config.toml
n_layer = 21
n_head = 4
d_mlp = 192
vocab_size = 7473
bias = "none"
tie_embeddings = true
parallel_block = false
init = "normal"
init_std_qkv = 0.0237
init_std_o = 0.00366
lr_head = 0.00903
warmup_steps = 24
doc_mask = true
Each number is 128 + 32 x the weight over its row's rms, rounded and kept within 0 to 255. Layers, rows and columns count from 0. The size above them is the row's rms in percent of the matrix's.

# layer 14 MLP down (transposed), 192x64, rms 0.177, rows 185-191, columns 0-63
size [ 95 101 101  95 106  98  97]
[[ 84 158 166 168 172 112  65 111 106  97 119  85 155 121 129 128 152 153  91 117 153 108  97  58 109 109 121 164 110 101 165 169  81 132 129 154 148 107  71  60 172 152  88 182 147 176 142 141 126 118 157 131 120 149  92 102 143 132 185  97 167 127 170 109]
 [118 104  94 179 127 153  75 135 146 189 132 100 139  79 151  86 136 160 154 103 111  99 136 103 141 115 181 112 123 129  79  94 135 136  84 125 135 168  88  90 103 181  91 151 148 137  97 156  96 140 170 139  53 135 104 119 110 158 151 163 166  50 105 172]
 [132 125 128 114 154 130 103  61 111 117 156 118 117 136  99 122 131 138 123 166  87 150  83  89  70 194 103  84 153 145  81 143 154 146 111  82 113 186 143  62 127 103 128  92 115  78 163 102 154 159 111 184  69  78 116 146 117 128  97  94 161  88 162 154]
 [156 151 130 147 118  98 123 170 123 164  72 129  76 118 162 105 183 160  95 130 151  65 164 127 140  98  99 188  81 125 138 125  97 142 133 173  84 148 107 145 138 128 126 150 164  73 174 207 140 126  94 142 197 125 131 107 152 102 130 108  94 169 177 119]
 [ 47 120 122  90 138 129  92  96 127 107  98 132  74 127 135 150  61  94  90 141 110 122 123  72 175 189 145  70 132  87 117 108 134 158 121 200 103 192 106 131 109 142  74 110 136 189 123 122 114 168 121 146 146 150 128 144  72 107 108 143 125 134 140  92]
 [160 128 101 137 164 102 139 118 166 176 139 145 139  87 100 166 124 132 124 102  97 108 119 168 127 114 156  69 125 101 175 144 107 186  80  58 166  26  98 145 116 105 137 128 141 115 132 150 152 114 122 135 161 126 128  77 147  90 167 130 122 206  82 116]
 [144 110 138 125 153 165  91 108 114 116 165 165 113 121 156  89  88 106 121  97  89 124 146 118  82 131 106  46 166  89 117 151 126 141 156 115 141 225 107 158 110 111 160  84 177 155 149 136 135 183 201  74 133 129 132 137 139 154 162  76 120 159 146 152]]
# layer 14 MLP gate, 192x64, rms 0.505, rows 186-191, columns 0-63
size [ 97 109  99 105  99 108]
[[ 82 112 170 155  80 133 131 184 148 104 178 106 189  93 123 155  96 119 113  63 103 117 129 142 109 140 191  75 177 136  59 163 185  80 112 122 157 123 137 127 135 136 163 125 132 139 144 158 124 142 121 148 148  69 120 110 100 167 105  66 105  89 134 121]
 [ 88 124 124 132  54 112 147 128 152  93  79 171 136  92 144 130 161 141 203 146 145 130 174 102  69 103 132 105 122 128 114 146 117 134 122  54 131 161 123 138 167 134 147 131 145 143  63 193 141 106 205 114  94 127 161  92 105 141 145 112 116  73 172 115]
 [ 28 118 132 120 158 130 181 110 144 132 170 116 130 169 105 134 129  69 103 115 164 149 124 123 131 167 168 170 144 122 166 125 171 204  88 139 155 146 123 120 137 139 136 115 105 145 108 108 162 102 151  86 177 146 144 127 155 134 191 117 150  53 186 109]
 [108 145 108 144  62 132 107 114 130  96 106 182  96  91 151 142  99 115  32  90 156  75 165  99 140 133 176 188 103  54 118 138 144 157 157 150 112  93  98 103 136  71 147 135 106  80 139 115 100 158 114 129  96 109 144 119 115 117 178  83 122 156 142 132]
 [128 149  84 181 109  80 164 103 145 112 115 117 139  92  84 148  57  78  74  82 106  92 103 156 132 139  91 170 160  80 113 151 158 147 111  86 167  63 115 171  89 100 116 101 156 100 110 174 106 132 101 128 165 135  89 143 108 118 133 106 151 187 124 147]
 [102 146  96 121 137 157 108 102 159 107 168 156 175 129 110 112 159 174  72 145 106 131 119 112  46 116 138 136 180 106 170 134 134  90  98 171 128 126 133 142 142 157 117 123 168  92 148 247 137 168 181 116 117 122 154 128 182 171 140 112 110 162 145 129]]
# layer 14 MLP up, 192x64, rms 0.544, rows 186-191, columns 0-63
size [ 98 107  91 104  91  92]
[[147  87 143 146 164 133 152 130  82 168  96  74 126  74 142 166 121 117 143 136 129 111  71 132 133 177  95  97 109 166 120 149 168 162 140 126 102 123  82 139 166 180 130 107 145 153 159 107 147 153  78 231 130 133 146 142 165  59  81 125 122 105  87 143]
 [136 166 159  69 131 198 131  97 107 137 134  84 113 106 121  99 123  83  57 157 143 110 109 138 155 161  88  99 142 136  92  39 190 142  84 143 174 160  99 150 156 118 149  97 137 144 143 120 116 105  61 186 102 121 106 136 148 103 136 145 162 113  99 134]
 [157 119 128 160 117 100 125 133 113 161 168 140 189 129 170 131 126 114  93 163  95 102  70  93 131 100 136 181  90 132  92  96 108 118 155 119 141 183 153 157  84 173 135 145 174  99 121 104 158 203 128 203 121 181 145 142 121  98 124 126 183 118 160 183]
 [163 130 159 123 179 144 154 147 185 102 149 122 133  62 123  77 121 134 129 125 158 117  77 134 195  72 133  91 141 108 128 155  76 130 166 148 133  96 195 113 163 163 117 114 114 111 150 147  67 106 177 146  97 155 155 172 137  88 159 121 180 142 179 120]
 [ 93  70 151 117 128 159 128 197 128 120  90  67 124  93 168 102 120 123  99 110 123 146 108 131 120  83 102  70 120 124  84 163 150 118 182 147 152 135 105 169 172 136 144  78 129 155 126 138  97 125 160  52 163  88 127 113  63 163  79 122 102 100 101 164]
 [181 110 119 181 155 127 138 147 115 136 108  45 187 122 120 113 156 142 128 165 115 187 111 126 114 122  40  85 141 112 122 114 109 114  97 176 100 115  99 117 136 133  94  77  99  93 118  96  92 117  78 113 156 168 129 104 101 105 108 116  81  57 127  92]]